Part of a small language model's weights.
Size: 8 layers, width 576, 6 heads of 96 (1 for keys and values), MLP 2304 tanh GELU, vocabulary 32768, 46.3M parameters.
Architecture: rotary positions, tied embeddings.
Training: a variant of Adam for these matrices, 509M tokens, 7769 steps.
Each number is 500 + 25 x the weight over its row's rms, rounded and kept within 0 to 999. Layers, rows and columns count from 0. Numbers have three digits each. The size before them is the row's rms in percent of the matrix's.

# q: layer 4 attention query, 576x576, rms 0.0246, rows 8-10,104-106,200-201,296-297,391-393,487-489, columns 288-431
# k: layer 4 attention key, 96x576, rms 0.0244, rows 7-9, columns 288-431
q391 099:497487527470464482482536535499458538481486507504511533514520479517498500513493477499475507479489529533510502551476454498453547479541508517480499515511471501472507456530433506568516492465499499448525508487527487438504451513464487538505497528500486469543534492508519472481460482491474506468531518495496489524496513521527444505548503513487528505498488503478526496529484479550518505485494505511487514551520479520473445480489489510526482
q487 099:504499477507541502495518493506485428440508492499496517487528485510548463500484505462547464510506487562493501512515512500528599484504492502529525487529484497492490491503464467531536459507546477478533500510500503506511497475495531502513529497492479458489484508483513505442482414473511509495479523509506512535484504525553479499460545474467502469525475478495465526507509525523490500505549524463498487496522477495477483483513498503490458
k7 089:487463526469505474503480480496515483526451462493475480520511508468511513500524502504545522479548506490511475480500501507470476527505465470480528458516510545536489536498472500528483499536514499509513482444451483503549462474487458479505500526470519502506475551531499533520503519502511495491524462492455465504492495469482475508482524492505494450541484454539543459452514521478451454499488485492523489502484546487484488532524521525504541
q8 102:485465547448446485478534505480512477482506487477500497508537502511562516480536486515484500513522432538482482508519513461503494481512464449507477483500499580560483513484508526485524526491529485553482506466474509493537529496523508511514508514494492467471502519477466513545504517504518499551449509467498511500479488450538517476483515540495465465514527457476529507536492501500477504494436472501479505482489523495474472514508495489512549
q104 089:530516485522500520509513478550532515463490483523469483519472446512528509476517520494444506518500489527513569533502514539492533498464527524524473493474525472493538468485442478531469467514479479514471471507506527477521459517456513525455447477500518480513482491430503457511460518505469504486430491475509525473460514459521506483490502524479535506515491503474460513496493487494501527535506528518529538445533500481497524497526497506509492
q200 117:525499529471457467499477511526479475481505484485469497480532531542482491496543459503552474499518499473511498500550466487523532491490504482503466492511475493534455492500483523513504490464486525523459507473478485522505531497493470477476496502545492474493499520566467457544543547483511518518483512474482530499500453467462495512510467481526475494530528473517481451527525416461455456500515465462525475523494498499523469525488505540512499
q296 105:470478520521465485513512502484470490499460464471495471497494494500505494470564485504527472502462474513517530488496493487498525488456494484477533500510509488476495499486471492499547510513465465491509474487503454472561458501518498562496514520451504479499504516466524497517497485500509514510537560477498536531457478503514508533504484469501543493486509543554482457505508517506491480484491494452505507513504548477515484518509494538491544
q392 090:498488519518498489515462542526476506494489478499446493485467504518534510439597517497452528538511461495528503475483502511511456463482462489490518499477532492518503547499463493537505516513461481477499558518443504475493450484464485524508438500509528496474520496527530479541484531527481487515471511545490542557532517456532522525476505491505507522507500501496498497496448515511520445534466501510517526479486455479549478495532525532504507
q488 106:472490527534458515507514499516499477453489482488475503506515486479522505473512496450511494526474498549518485483517521482508534519496459481490511481531509509493479499499503463509547497523517524519495488440484504564540498450499490517471507545521498501476526521465494491531505466521499495486501494468501508542488529442518488494475520535547470477544482485529473476471471490477496513524488533499524507481505492483522424508520489532468516
k8 084:458456503484526429499511492522433516486504468538508527488500466522487487535496496479521437515501496499505528478506487531517494499555518477530497459539477517484486495482519521503496498509506482486495483516469470495487444516474496498493531520529511503466499530491474571506557507488500467502514489528469526509505473457505473490501496486542500470526460451519526504494554529489461468505482482468461511519475493503499510503522499490501456
q9 102:545515483492509509479481513514515516484498495495519462503495499517516458493468505489493499510492493526485526497498494527481460552538511532546524546498468466509521470495487480495426477517560492486474503553487511460493512564490495493522464520511464531500491508452514474482498441473485540474493502508508508493521498544481541505525496517511526519473497530505465520509478528494547509522528525504513538512538497448480508441473481494531528
q105 089:486527490484485459505484506513476464517513516535502484486473512495521523498477491525539522511503516497560496504480509477502476461525471474496556476484518505503505512515535497485479522496484524536547508508470456490498536467459465531489520514465473513499462506532516499483482495513531480519504527520520498484526512519462520489525512502494462518545493483506526457484512506487513471484504511508508476481466527526486453503504534478536534
q201 125:445515447547510534477506487556495559531452508493510492495494476462525547509461511598496559491507489482492517504450542485481422511462497529455520506494498495517509485497539502478441511499494486538501494494505502505498459493484557527499483508473495526486472465461518508499504480518523462528493485488542480481486547523462522462515519511482436487485480504510488508467502532489535509522521513506474507504482547505512518462495490456506539
q297 100:503534469478501483508487530544512509467519509551514530517488509479465536512528528499470525528494497478501473496482492506532524531517545520497464485481497486504516505536509524504444509506498544475489499521517533488478504505492447480502493483528497548483498509517505491507495528513501524503479439516539447466552485511466500461487482464541473521495481480485519498530497545494505477480547505501488495504452461548482535491473537476504489
q393 087:481523493488525516523453468505492505520512525489526536517483486465490514520404488491515511466501490505494459502489479536508461507498514495523498492526520514515466499512531490464455521510507500541509449474473476542492508499525498454486528474484478495467484470471526493493459530504513482533539506509534496496491466488475504507520465489504489504478474509487496518502515523489494486506528513568478486497477489509504515500463503463522493
q489 098:491499502457482461480503503509524535513517510526520503489507518497484514508470497547472527475532494457502477479470482483500426495502527519504468487469488499548531501502515534505460480532475494550461459506481536477487494485504469489491544498450519505483523473470466479508521518518486536483508508471488494458508501527472539526533508520494520506483512485498476503523524535470494480476482480516495545484491510502485517503497476429548498
k9 083:529529495481507577475482480511507524479509556486550572510497496521493483504472529520483477484526506471507507507514537522492508453487520528511429527499456447494481464533511449471513480507535520485486477495502530522498541531521498514494485501491476513530528496507506485486434518466508527510520514526549520487427511528536515517523485492511482501468492546490478517536521500517543487532502468531529509498528489481525521467477499504514494
q10 108:516548475509541534474497546523507539492476516498560550506463488494464450517441495469500462495475525494518522537477508474528495565488533564482485497511502472455515468496505486517454480489506523475497496558528507526463521497485486506510463491513482518545525470474497477511493463511477523495535499522537456487511554553493512524534458476499493561473453542498490539506479510544509518483520521495503500511508471481500558515496503499503476
q106 087:502479510516479456531523540481440469471468468527508525469507503464475484505516504465520456486485513497460489487483471474481476494512484515533520498519518496492507509505486493500525499500528524457516501491484485494497505497520478494507501520542473489512519502500476496471513479492528558493507506504541504537516508511482519552511503485506508541527486492480526539533520535486532518523503516504479480519464503523505524495496500513510487